Part of a small language model's weights.
Size: 9 layers, width 512, 8 heads of 64, MLP 3072 SwiGLU, vocabulary 8192, 60.3M parameters.
Training: 449M tokens, 3425 steps.
Each number is 500 + 40 x the weight over its row's rms, rounded and kept within 0 to 999. Layers, rows and columns count from 0. Numbers have three digits each. The size before them is the row's rms in percent of the matrix's.

# up: layer 3 MLP up, 3072x512, rms 0.141, rows 2851-2881, columns 448-511
# down: layer 3 MLP down (transposed), 3072x512, rms 0.137, rows 2851-2881, columns 448-511
# gate: layer 3 MLP gate, 3072x512, rms 0.14, rows 2852-2882, columns 448-511
up2851 097:483496478475496478509592483446563510496518549484504467501526496485514454528510588506489521390485549478543471471517477474434515507505473472495570464473480498560480497540549567508474486497448526
down2851 102:534495433530510473401491510540516501435515528530547449476480456560531553402460508446510503508518509442541483490506424491543496413476527515480390505506419536532556515445578524498442477512461459
gate2852 120:499532498481477509527498469479488496493606522579497569517408565483509500482541450485484476458503531479497385516534485477496497439496432560494550507509480533441512508479487395549545519531465515
up2852 120:524436446487510536606465486591466479507553528475435527489494463511492537564451462501505536496503500456470489520472507471547479538512484571588445421563544548502515573467543514485432473515500477
down2852 099:447466428470457471535548458434489545484530524508473478497499466490551471525484478455480507504545501499471484457534465524484509473529458520474495470530511443458499591484542488502539587551534487
gate2853 100:458477507441491504521465417505494503420443560467453505493603517544547388475485505460498542509480511517497538541472492478581520495434457528500453457495509580537423510519535532521545556471502547
up2853 095:516466500518511542479520478507490445611614436468524570510451476433485512482468528513442576482552442503560516451544491510540537475532482463539477475472521542565417518518563454516475493486522526
down2853 103:459516474449478504536526490437528515541479514432509488508427557557520456553513419461443536496470521475524522561441481530497462492497518492539497463463634535490437486527495504516512496482493472
gate2854 102:476557437524490465486507482546483537491467518475489525515483513525500520523470544464442514453456492469418556521486521538528540465466473493544465520510518499561537510477560467477568528494511497
up2854 101:525518502532435467543466521565531503518526462474454586477501450573499484519517468449541574491520434451517593491538473492505492507575523537481503501516504459514498529531480506470382521515462412
down2854 098:467494466491514500477419502664521420458540569504493511473499527478511543499494556497441450566523475492512454571475460559501450508481496553560485567559487507473548491455534501476463546507532469
gate2855 110:529597540490531506500469521545512507489522470518556514469551485464431523478455446434551574470427494466503564430514520554543483491520521544452512466493471534535490505524569587441585527455469452
up2855 105:505457487539515465517500458464508465538529500516533520477516489561474476482494558493420513504534500480542489532495553566492430490576489506525589555460489502530527470564501501535518526462506514
down2855 112:546464510551557474466527499498376482453467554535511471490476515465491501527506548555572463523495484469531551517513500501571463505567442477475530466523529538473552463543544570477556514496527505
gate2856 118:520582479561510524519502462477492572500482419447508608508432495496512488460503552561491489534557503496518479523498443502560499540504511523485536542476513495431476481431512475484452397562527529
up2856 125:520466506521522560533479413517517510521518561418556543584456508487478470504448432566474394479484538442520488560447479546598518522542567561488489540462521535489543480487425415416499517513531526
down2856 105:503571483539492477510539453505513532537540464434482519498397520476560483507485588512545466552495511510480559508563469480545489449515476486534560506445506463537491548414529581472496486519463422
gate2857 105:513502512491476459451432464496486440563495514548527449459539520534446512513602464510550524543446430482493495501443487561449460437487469511429499441552572480460518574551557463573520559572507435
up2857 110:515485525503553523415500519465492471486532481495495448544516506502490467437437468506510496533555546464512484573492462508602418418485452526537522474508563493492484507427509470531490564534440575
down2857 096:454456492519542495433533480519519502540517474505536481566528483484475485485490484528488440456524497459513477444468541537447494569459513469534459512527492509454412466532456447525503444494510561
gate2858 097:565452520444496464507565562518564505528523496481435507465504386420555564478506544436563487486474510524552494475498517423466559504472515497541496466503523489543490516474567550460503482557465478
up2858 103:494462538510461474501483518484474481542447488532489486440549491492469458449458431564413487525586487527471467425444467566548459507545391420534558413543483520494475454459473409498549475481555551
down2858 103:439524514479407437469452523520481496538556528526533478494509482537435508521471529481532536411492554520453440595463512486496480546495430480482520480472452555528506471527470443483455471511506467
gate2859 081:592499496507498481514535483524445500504464407516510479463544484459553501482485476523501518504538526560518451488503455547492491484465531459475506472546531512553537493456495495478432464538398467
up2859 085:498505509533489492561541547483559546514494519473474544495453433481519454460458491568445435426499550488515530507482489455506461506446514485463489547502472564493505504460501536559503472475482506
down2859 095:524472511485437550512438499541470488452583472514526443549576491452487505514504495472502502552558462506467537549487565514572491503584453481486535539455468497469519509492449473490511478507532571
gate2860 108:458552499510494529475501533499546455462489503534526448480506524494411465471520532606526503509501540490543535539533465532451480527482532503472587471517472506493472509433491510555604446554458542
up2860 108:511508431484463427485536538516489502524434491511457575471482526526574416437529517488456468489537402507510443428501480462526485523540480487445491528496490513447502515484500426572522515494558502
down2860 102:479511543471486532480475443499494576469463493446444516496501533494534502511501533507511555534460461454516457545540447487537425472482569481533572453496494552478530506472508512516443535497504560
gate2861 093:567507482546536548535466419499446516528496481505518526533519537540483467463518482582476494502555507513445515551457491507470433508456531512544445461508578457499506488470503464539494566519482569
up2861 092:487462491546464533470465511483540468489475419503508569501470527483436507493541500574478465496507473557552571562445465559569463457487496538514455500493514559552516528463492501590494604519463525
down2861 099:401490539479476522454490536530506517413483587510446486468548520456487519507497459498452547462392499527500467485494485507504519546471488480545450501511445505517455552573477559469500482501470463
gate2862 097:503467448485518538526513431442466459490520544512523484518476507500535502461554469489362503512508489409498476511455515487402465475512518482457500470550431514487406527471464426548524482468534458
up2862 094:492637506548508503484493485537463595490480444583528509541561444427463526520450513518457492471461497427467508563468517517559509451542503556517483530539520444532477514461489428504529459534480485
down2862 095:580433539517489410485449489465471460459467498472450474480565493495479439435530575482534480512470524494524514571496433530586453498522446497544541561536410533453492582549511555480454449512501504
gate2863 103:452548556498471475521511528486581518493540513581486500464504493478428460535427506513572538464544477444490521440511531417492565591542537406515449471491460493523533443538581496509498449514507445
up2863 108:496514493497454497448538480546467482472564541474511504433460484518608474533523509454546449475505551490554474482481512601498435475512485540434533477477518497382506552472458491487502483449540442
down2863 106:494553441470502511452452537452461465507469461470481545505530521584509487500452481523426487492560580493472509548474471417519488514557466485453497529474463490491523495536560475549532497531415578
gate2864 116:511495423477520490494484539505539473486531491540434510534508479476520515488443501546500511493511547484475535455487515420559503519486543546486565440513484465607482552482549544558461506519548399
up2864 111:452500477468503488561526656462514499539452567516493489482504484516525492419496474527525469542511496422486525447476573472509467480501499467517438473524451529521461519425500543541528484502561459
down2864 104:522545435567424551517441396470543463527544621479536508505585535471528564500504436531496539442502516491443534508509517455482472476471496501496491562517516475480494484458519451517448449508503485
gate2865 088:488515512500535496480446509493404511433476503495434499503453429505456538523398585503492513509522609499465453557529530462490414469490508476510487504546541485490485485507537496532507514492473480
up2865 093:489520533565565501436390533478461551433467560525448500527489418506438525526409568439442540497492536476481473513523528520507451499453488500501515470607512471499481479534541460472488507470468506
down2865 102:520450510478457493502518568529541511449479464518451473519443510494432513491525507549520469483500457451465521420486493500506553507504426464535496586511543507508560465445515512515529520469482500
gate2866 090:472508464460475532467575528465498528512463512499469524512474474467493542535482568518551471517538474470575507498478446514496489562452499492562478508492515563531510470523438540584556449459527532
up2866 096:411543492514510476476574491489580478524485479555450521518469496511485413523425471532548502521547519442525519490564469473531560528504472456474435519483560454502492522476515563472435462469548575
down2866 098:539459540496515450482438472447464514533485497502508507525487485432558543463492509558500541438539460538468549449495483546431452474483488504575529530461465498490514555508532436488548526438509467
gate2867 101:494518515480525559521480530531575492442464545498524447433495380571541506472515526565534502598527503470525528493458542468483568525559457481454477506542499488422521528487469545528503498528461494
up2867 100:540512487468493489498513458490485425492496498529549536473544421514572530433551498555479489440512504493559526496534487520541443461497496470526550527480510512496496515518564526567412467587497435
down2867 100:493502561546560546467549484505467591488550463538465464527500558440546422478513515500503484412521448531504490538497515525511483469487480505487495519500511499515460491496497484452480450570494514
gate2868 093:463417519428499523531509472498501444496491475498490496489458538425536516411477564487477554504535440580477469511536523508563449549534510475541495513457482521547487519583499462532492529482527546
up2868 098:471503504487579505526519498498484422532504580489465475492503529579505498556556488501575531418561550440445509430468478541507525482497474560517492533553531537496498476418452505421496562504469544
down2868 101:509487451447492489565565546480476579511515473596502513484492510498557561519468476518472542529500567518518465585536485435521546414431448438555442580481511482511537541481430493467499458525501530
gate2869 109:559481484413465464541575492485481470538472489525586518488549454425477504516460517479488531475490478491550453504564476453490511434538521517539525566569511460526523553543466490517563435431470532
up2869 103:494530507541524437422536480508559477502482444487528524541491456498495462506516507446525524536468563520438465536438440497467474525484505480539520524502459546462506532571481492553477439524560534
down2869 099:493532527463482554569440508495546474500537499479530519485522544505430531506471507534537573468523405515510467528491502519482497498539570458516475445393513508558524455541519542511513547587474460
gate2870 103:542475568491468541544534543493521516478525490507430443572449486459471464530523503494470484548495468496503512478489550491527439467469480476536513528458492565560492537532471460430549559475546441
up2870 106:523552423421446538508507446513439580508495495494552515523450490487557493505537529529568531502525435455486476542496468516535518557499539481485447460446540454477514534456522525500532460466472508
down2870 098:519449446464535566543474544518456472487491567455488487535557497511465494464452508488520492419464498457472503523566555514461469537487446507441483496562506501569550492554466494487537532544481504
gate2871 100:568501533518542459555493593551498475490497489541535530496431493529531498528519503512545567454506424525431458496486517478543464453513511525463451461482522478525444480524482580522442470507464508
up2871 103:516502523608548543464457507493510547515488455460445522472522470505494515426509560545475523523474553532540556495504478540527539478472511545474554500424487489427481548502493461489510478520412537
down2871 103:486480551493481507528546526468500483463513484568486519475520481464512534494566483456530570436513503435441447574503431559523517529495493461502454523511512494461530473517465409503469464512560532
gate2872 098:461477518455537473552430487482431463495529554535453541495450514499505536565525497495470585493518478519473470456529502437510495473499475512603521476456447537516534465407482531469492478494477440
up2872 094:592521419469480418465492491563445474451533487523545489485470453506478524527505568463504555491477451549479463499528543454562536450470591481487486496551529435529509471537412502453513498523485498
down2872 100:391554539491459534500513539534510573499524424470511537463504497480491453485457513532514449503459529473556494494482511482467436515506478494491489494424464428526517519458537496500478497506543494
gate2873 101:547535502523569496500514575501549470538473497564474480547433529523546540517524500461551468513499589529511446527444494545500499470462546519554556500521467496474550538570508431418545515521459460
up2873 100:478464399495508554476559441484436542509505567485475556471507535534476451438539499500444515432425457470451512496560535511496539463538607496475468556483520566505488542480493484458543499513476458
down2873 101:532441544568578508501533426561544474510523456497482436506513516452465523512505485586527569525553486567577506526436501489488612493480510553479553472450535482493457503445546499475497477505534462
gate2874 112:495552500466507541496447498519451508505499391507472528466507508430497525545481490546514490510427517510467448406516558499540470497473496503506507560430518531508581499519543495523495488489471461
up2874 123:519509450568528492552525505483496544492456533490471512506527540537500586468573442439569522460497469485440473487441506508512574509609517508433465513526490462529510511552493534523496512478504452
down2874 102:450461517521528506523494537520480444526550585526472503473614528541495485488503550435489498542420549522516483577556506535504573488503450540515479442414530506429479445564562466564507486506533514
gate2875 104:545435539489467554560447544500506498500445446528491502400502554427430538483473451495496531521470455563458444432504509486462450486499452456444537513391494524461515437556499520501488517560460443
up2875 104:428438419497505501540547531508442480511491500479529504533474472496521532505507462528492505493550541550444557504468480518466428494489514601513595493415473505509465522584553561520515512529520465
down2875 098:533519519512501488553480501518536471486550486451485512549462502493477526490474551573508505554446487519464549492526464508450512533496515456467482397401459444487498432508472517545481526509479488
gate2876 096:510540516475578510519470559490482542505439512529491554533454532426539412529434485558460516538531506432554528482507515460488518530547495520443453483458505512507567411518475503514504524527428455
up2876 102:458558466511490526476513544499538466524436525514487496505483435503483507579506494506499500532487463494537468504485592468491499504515517496455501566525491571550488531506506567538510440480446468
down2876 098:433475457505514440485572459518389513513532361471527524498498510512484518494469525473427500501520596503546528569465496537529563496560472523472521453525489472462462480507457482515472558421495537
gate2877 105:459463493478504578504494520491575463440476495525482506499548502547464551551455533472462599568521470495482477509465538517538500517541497482480526496519547525511486562421498543497449442474524503
up2877 106:545513508487482506454499494509596481519543448489539460578533549521539491435583484507438511500473474514507402527485552488511542463593533548501465570473481454460556455528451531499499478517467495
down2877 104:486494453470501543434470534518511535510462525439536487447543452478507486458482555438564483587438498583482514579474527512474490489499509439511485420525510453450518421489542543509466495509579538
gate2878 093:567504485459489550457408510561464580513524485537470534525422483480481499511538449452533487493550425477555481457407546476501518483462526478503469598504512476417511471467497538527550457509490454
up2878 094:482547503483509459477486444480505512526508407568469508483514528530560560556477468497517530416507554503461553563526475543503524508489488508551504453463555458506433527485482496508539462493496504
down2878 101:484438526433479554508539503588518493493500432491541431574456554522451474485514513494500518568578543471526484497438417502496521491530547466455467478467498523521523547470486491567488440512584546
gate2879 103:578521477511487565517481497466523520495517546510448544445472474547487554497497575451559523530467501497547505519555546523501498478495471514495460448493535496527498515466507504531500523574493559
up2879 100:500477507469441455443525514544461471508456582448554484549533502448538493542516379494502452444573519512485460526462460463455473534556461460515525515553491505455507480465492492482530464448450460
down2879 098:494436540493639447420506475554486544495552471428428525526549510611503517420532574431529557485472539457500483539568514514482504552492542455515501461525457483536515496563549525524417549516482502
gate2880 098:506485529458526509506443508582504423474532482489506506484441472421408547457519528489448452465456481577543476498497442470498499542525490498507522554442498452550517496501419480569485484509472570
up2880 091:526505468439459524567453515553539450556472420455501503433525445359429516469479502485507495497403491493475477516555541450489408500542484553512451478495524528499530459443488474532481496496503508
down2880 098:496501561510505521425505527478483501467560581507532496548523518584500553487556514496516483526491513469495464527466535500475562451509514532463464432478449483491536478461560536450542477499468467
gate2881 093:498514497534552566473550391483492539565421550562503494538433437512505572495444513528485526561536524460526546503541481541482541497507537526486479422494519460558583458482495448455513583449529514
up2881 095:548525425471506445492491511494486477557434463394513459503461511400482435419547475522559507505511496550501441494537489408543526553446452455552440574491577471522537548529444518545529459509543546
down2881 093:487544491528467546572462422502513439526548598528479509495516531532514574541508455504517439514470526479457571539451523536450505529554492545530497442458459497463497473493518458445488501424419416
gate2882 094:490533460534554525562582452546517487467481506528580457526447514472506519532459551488501530556481511549509518543479415514535476584496529506479461576550454540466536552554481590464523514533488447